Weights of a small GPT-style language model, trained from scratch on English Wikipedia.
Size: 3 heads of 128 (1 for keys and values), 24.6M parameters.
Architecture: RMSNorm before each block, learned and rotary positions, biases on query, key and value, tied embeddings.
Training: a variant of Adam for these matrices, 5893 steps.
Each number is 500 + 25 x the weight over the matrix's rms, rounded and kept within 0 to 999. Layers, rows and columns count from 0. Numbers have three digits each.

# layer 9 attention key, 128x384, rms 0.0342, rows 0-127, columns 96-143
528518515459457495439488494541523480468511501551502533472513529477455519437483508478544476539492482490454484539456475490516527527518553533501515
491460500528539504520504490484514521515495513500497482493483509517495487520511490515474515451542519497525535465511496493483505491511476509510491
476520488530535492516509469465512518505470481475508496530482500523496503498477486509461488464529475520515537486509503537484492513518489506491461
518498503486465502491475495529494483525501496537487527500505523498500505478482497474555512531464525480487474506518475487497504507508537490489478
510511539473474517488533515535482504488511491516500498504543496458490510499505503484523499524473483503469455517486502473492521529500502511511531
490480514519534527516477502505482485528523498499504499487472467522513488508520494545493509483513512501518516482495499511507486501487491468529514
511478519481460492483528518491533479493489470509488517479528520476496496526465488521519499509470479508511516495487512468533483500462527527492532
520536542507485542468480533468488498498500479478570516516463485547532502494469527469530496493502517549476535542505499529524539571444523492537507
492473515492466460507536450478498480467478551470485498495511475438482469546500521509530478496515438524514501463495493452506523473487441492495508
501483498524507469531498484484528492507485494492514470499493475503505460504496493532495515485492501519512495498487522552477515522508501518489512
499506500514507481485545514476490516518509547525470496499500527501495517508516499470507520503521495473493483516485561481493485509503527500486499
501448511476487499502474481492508473488502488506482497496505501492503528482506474532508495517483498501507471481499522524549508511477524506512516
489519502521494515526490506500487531526504544510488500475486479507497476449515499517488472506529479538484490486535492553512495511491465485522493
477538498507499477553547505484536491500474518522532523494472467544475485479486489477471509503490516498500517494507482509476500477493484473492452
490518534500478484523495453491502503525536477500508514482499498495489445492509532518468465547500489503527539486492498499484534488502524526501490
498513508530497498495523540448506492481530516541506481505553471468457509522463493532486440483513495504492506473515459527506466503517508425494554
499510491504485475494499506486537443493521556489489513542492480492471508528483489451511495497523501453500500536506498473490536548488518497500417
479491507489512497462489491476518517504532497514499495493524489479509525459484473515480464503506488502516490477482497503509484496482509473473515
538512517482510501529477516508496485488491490481537515507521479470538510501478458505485533500474489536482474484535477542544491484487509514514513
560531474478485504539500555536477446522520563539482489492464510524487530513510493476480465510512470484504490520506520553511506523503538520481506
519514484525524492493478526520491467498479538487481470546478524539525488539511515473524463500524477526529479545513492514523510515450499478540450
543471479471491500492529495523510469512520518519489491465511493480520481483460532532514472493452491517515466516504497478517509532488508518473474
528483483512474509490528497519511526493503505480473457494487532479536490510449514504464499477473480513491482486468503531520457517547491524502482
514527477514502511486500450542505553491489511497504492490494530507511513487483492516522525532508524477538507498505434505459466497526474503478532
456508522517512491499496495477485500537480469463507484518518501530532428489506495506499522478520476503542524465488500481471479479456478472479437
466495512511505449504493479523440464495486484543564489512511484514495512488505476469455519503490530474475481476496493520500472478438467465500480
521520477503483516521508482526486487507551529520492501475445469476481508496550528508513523528483506497474551520476518484488526488492492525465491
476494514548516493491510464525473504524486512463484468516509509527521493507499501497508511489501514509466520516485496490471481481541475490486501
529512497565498474505525451474523540547512494479523493512509460481538497527501472457462530478524531530541502472487465524491468480552468515515530
499532467553521478509516490549496532460501497536518498508493489525466555496441540544516486503493484488502486476506471491492478493483516481505467
523455485493511579456502504487535523527527455486531500482516499513521477524496458546544512506497500476484510493495508494483509449501523462500542
517506503502499508516493472496513493485469479496471498467503508466497491517480474505512472515526498523483494491507479504517512499487490506496537
534498454498505515496470487538479525493464526497525470483494514493477537493503497526525503537465489530523501442510540515559515522480510521512513
484519477477506512487494461484483557484485531493514548550528492461502492459546504514523530571487494513535514510526504485490525472547494508507463
518538536523470516484511514514520540530503491473512538464471475525492463490504488540496548530486500507529472482489491469499484433457519471500481
530495510522523543530503498465491521434503523495458506470528516532512508479480487504529494508552499528530507510519513516493470494475494506508480
483499518522501510485481505494517517488493505494527491514497500499513486501485500476454507464487492501495505487507518526482521505523484496521492
505522443506475524523483493503521499480513466452500513501463521463465494523503522529503482497485522541510481531478532489472537483533485478485529
497506507481535499525511488498491505505507477505532499485491496501486508500514528508518506529489501518502497468526499494461504500497514462507475
513492506492491517482513484530525480494514512499467508494529502484523516513514487493532512504476495499507487490472502448495510495513512518486540
516488499493485483521497487504541493502489490503531501524504486485500499483500514501499534495471537478472491512495492520506467509513496495520529
542512486555514509501532485488514500507524502504500500518515528542518491487465453518478537437531469485507509534505501545499463489498482498498550
505511507483450503499525530460504473485512493476496470532544503524477506530536510516483518513492537503465490507474508526413481445524506499498530
480502480556525457501511471481563503496483537476499485503475520495481453514484507456504496439509504473503487493511495508499496486529473486568521
541488519488494503527453482471491505487512511478549530489455481505513515502474477548519443528494535480472582524514512478449482495561490448464475
511502502481518503526482477517497522527488498507527470506508495513480495506451489522479489465509495512531534462483508538472502443497499454466485
474509467503525488469490498498499544516467519482517452485484476511524522470478510466500512452475508545495456546543484510489484498501480492511473
521508514485468500504469509526501508509494490545495503491497509472512543500497484509533486535482468486483505514506510489497494490497533496483516
476508464508502513534501490460523486489517491479499475503456499515493464539523559486489512440525531510516534476481522522457560453551464495510465
489497482516509506536528488485522530507468518494500526497470491504515507515519505528472505501513504516524546481487542497476496467494496487494492
507485513499523495511537505461492502442476490494487488517517533521479494520509490508504499497511505515505516474530528457486549501533509570452530
584527536500523525504535592475489524474537497467522495448474459504469479419484487516482480498526469485465502549519511515564508548498501502517510
546514494506479475496509525502500499489504509533507502520554501482485495522497516467563489499469479471496483529500458478504511506517494504483512
486488523512512464524479502490510530527460487459499506475482511477475499507504480504477485485516503503569523564530482517465504516512482442531509
486520520469513489525511489494474493548549520473502505487506474504529472504454531535484506454488515528443492480519502477508458561484479518481490
503503548486436512493484499498520478478539511529467494468490516505478489449504474470511486472504503522463486499511471461500494538515505504523501
540502519509465482448498549489497479455512460529463514508530505463493496486500495468538494508468451490474477497495474481498526511516483491463517
502452492496501455478518495492544479500535474514479516479541483539477501473515545477504519506503507496463493526504458495498551528472516514462488
522486500515451540493535464535507509514457555500484511519509523517491483546499462490512485478519455551519511517521533489478489515501495499487502
525494497496474518524480492566528529517459499507502472525468473502533484491484501519461480463503489460470493506508486493520522469512489499474512
484491514516520538558511460480478536513486507522495541522489494468502489535495472533443524484494520563515500461512533501452494494532527513490545
533509478517525521513500466545496530500501524464489484548507503468547510491461495538454459475510501506505513487512554527521488476542502473470555
473501505504511525483520504499521489446517480535531478505463480463470544481486506476479466495488498507502453532474467514480463502460463542507501
510451501542575485505512528497509509547459492486485485506511499529519470504517494530497499456500500509546535530520541522498498469493479490494483
545497533466443508450498525546515490491534460538459512497541518477456521464494521485527500535481520500440456554475467466508501565488497505513524
487491440529565501567500500481483520492469509480548489511464479503553492545498512536457533443525486485516543495490499520458513435506467465495514
477502525545517468503467483481482496539458528496542494497478470525506479501516503492495497470536472500522497479501514508498480458482515504536501
526517492453450496481527517506497506492520481501503538458527509491506509500478501504492477511486489490469464509473494491510496520487531513498502
506493530521514501503504468476526517473513502503489508476518472479489493513484517520480461509525500498513508507514480511474500493480464505494531
510504514495481500527491531515457527475490444489530487502468495525532525449492504514541497542503548465508527532515504509516519490527525468487500
501527518493526504512511467483483546525514508487506512490486484504545501504515478469486542471508472501497525461499487515480530469504498499504502
521518524533514514513470511466449534527506484486538508521510454491475464493520487507484487507479523483503552474554519521486500522492512537474481
473488504524521515510517506530499486541494499490553486509470511542530527497463509513478502493497467493507526493531515494471486500474500495513490
519514481489469498473472485522513499480468504471495492537465493477485528505478491541520506502538517524479493511512502476502463453486546499500493
500520494493522500488473490517486508561466520554523463425519484543537464463506563479528509475468516449482490517510513488471491477499493528527515
524513519492499503539505464448483552472504517468508555514512503461485517479527488505506494496513514495462517529491509517498517505471509460468554
536490531506507515546466489465506512512523461508545546508469484562479491487500481515523514483505560495538540501500473549511497515473487476556501
476474524445476515470491457440528527484535483502505529487542541503518489506499480479518525497531512518499509510510506484473531483514485450535464
473500504494489520480500495458505506516488500503505472481465511511527544543462537539519504464512484518510439461491514490495461496460529479506545
480487435502494494520481472524508544457442494525516546460517538540515535510560495514500489490487543487515562487490489484501546511530503503537499
544505506508504467499484503494515490522525497481524488498519455493503432514488493492512485519507507505492478475466478522502471503513513502455507
517490526501495479536536480496512550500512538498540526538461462500498534456573479476512514527488540446495483477530506465472530440489482530470480
492546507486492441480508503506519548521508523488499508518498537520506510484504512447532485507495504491515472509522464472535486463494492476479488
516491526457535497504505498530455502484502513476488492482492509467503490474455530497528493483473474530488506523519475458500513489512500530519511
496474485498537493488506530513539470469469510535533489478541520474486526533516489479486519476496520534498517504530503497508511534493479514517502
463500514507485507487503468521497529557498492499514521557494467478468460471508481497472490503460533526485495479529498549517464508498550549512476
515469476499490470483485445527502441521504519493464536519516464501503500465524515508452504526545542506456436495469498507485468466476528490517556
472473515479529499496499490502505534487485531500525462523499470500510490528500492472499505498504513519477518487533468488524450511466479499493463
519475507520516487487514516510504467477533470512487499470468492498505471542494518537526537495516460452491463466456492465506488475472463500492502
483483495491484485485486509510525502422476470469489554518498493511502542512517514526547509514511502473514507496500454467490561479502476490514476
465465470500494464500500468486510546505477441454466487510483509495522457509496501469493509513541492502513515482482531559472508481537481506440530
487501503517485455534475525554501515488493501531496465484509486457538508491492515478508537482522501500468451546517480523539467505482497509478487
541510503476509505469457485523504486529542503500476476490486514473514490482519494491507492498528496486498528531499470533505481508485581500506497
476495482500478486482477463482527514468484474501474524528488478467504520514525490484503499486519529542532533545518460478467519515557490530477490
502520515515488509505494522493489481534519485481514493486487488528499496516525504487494533549533513463525531508489542512508505478515495506505520
485517502515545505458468505424479472502531423487533533499497494502536429500534481519518550520523515463514475537539528475481519495487513491497465
464470485493546489469518530532466522536467455506533469456489473525501504525508511494537498515474533493472526504494469447497537529503496487496465
513480536512510468514468511488498521498506486545478488501457497513488462495465536524521488465496494522468541456507444524519537529488449519496488
506488513485477526505471479534528501471514523510474506505505535476486530495482474478479488519504492543489516519468500514520467570512495504520539
505525509483484518507498505566457496514489523495504487498491475491525464532507492518499509529465484456491470468513510513501470514531501513478512
511512474543524482503489487527506506511513497519563487522481474489522479488500504464462536523486539494525479539499509519481478526500483491470514
530491492551521523536506472477541526526471493477467530492456478504521466509541477500495450452536508491537537465501509513510502487435438525477521
469451437547555516546450478477473499460474520455506461515473475520543452489531486497483496498507535484535554481471506510478482495519475483506511
479513499468518545511491467505509498481514509522501498505516542513481528554521564495484507496465527511483446494506520520529510506489538496528523
511484517466454538504508542532517492480547442545442502458519533466441515449496550499483469560502487502449497502497479494501529500526504491518490
488511513508540501551531486489501522499451482481492573502534484509526464530516489512452459442505491493501489507506516562465472470518482506471538
495478507536553466555502475475480492512469465475541476507497494491557466495498504517483473471463496500521525536527523532486516492513509525513512
499453532484499497509510541467505485515516486480500490489479518490481489515444515473519486455488482534489481532521510506516524495478516503520476
526529511487488479503456491491552507490543481480535494516468541537474483495506490527513492561508494473503532467472489480490511547506495506484533
513541451560532539544487480542464498528465535535533498521488482494506519497526518495507516499478554455505510486501557483499480505480480517485479
481505468499510510503504540517509488527483491448468472484574502518515475514494477484523495510562547471503572516489513529479483515503523477528527
528482540468444458475517512563489475485469532523443494492487518490448517472510448513510462522428487479492498498467489465472547516478498522479518
524509497478481483469480516527456480491492490496483479463497498477512486492495477495542518525482490528480525519534494482503499529498543530505538
521509525512544468556503506473471547540466524457519481536459456501517473572473481528465519441503462514498548454501498474465476459514478482506476
484494495503525483558552532496478498503527508538505515452492486489500482492532490482461522478479473534514480501491517513501511467507515458485488
518490486510496428500484480569521435466481475533494517509486543512477487478492478561479498547462457510508520528502514527500556491526497500501534
499509502516480478479485522539500503473552504497477516460478516481495477502496531471543489514477474507497485512482530489519535560539483534516507
510473466507516517552501467499528480497465522482502491488483499506519492522484484561483519487510472520515518466525535506494515456516460491487501
489550460471458495485489502524502484497526482478504502516491540508489525497483507457498532514489480497523489509485530454435495478548517544471561
517482483521457563488485514512521541522494479536480477506531530500470530471464477510534476562482521496505549500498472486487517505542470503485544
474468510528476508519493503499515474538483528511567529470528489545555518514521495533499455532507475487516532440506522507462482490516504483487523
525523503496482448520529489498512516502503483516489540509571489457459537498467545473507426508511508508483470437471487535526420527480503482496512
517484482485490518518490462463482500470509486516484507486540496474474579518461498481479510508522479496533544510477538477495514520503514535493498
477510490495520564542514517463517441483532445496529480490507491476508517533510521514516569469502522500527486534532498545475518522532508516472511
519468486508523515513530495537521513521470537483487463517490493548487530485518507504484513464506484512489522513453528563485524540512552498497443
481474500522505481459501517501511495501484488506542488491513525471525477523519558499489529467527440522523497488503527519522516511508541471504527
514555466528494521503468478492502526486511476474497496504509521497497495552511517475487481507507479531541457528441511539424478474513468478476509
478488530532480538478513498516479522515465500535472502531561502512499491506522514508521514581457471464500499530498517491505526488540490561474527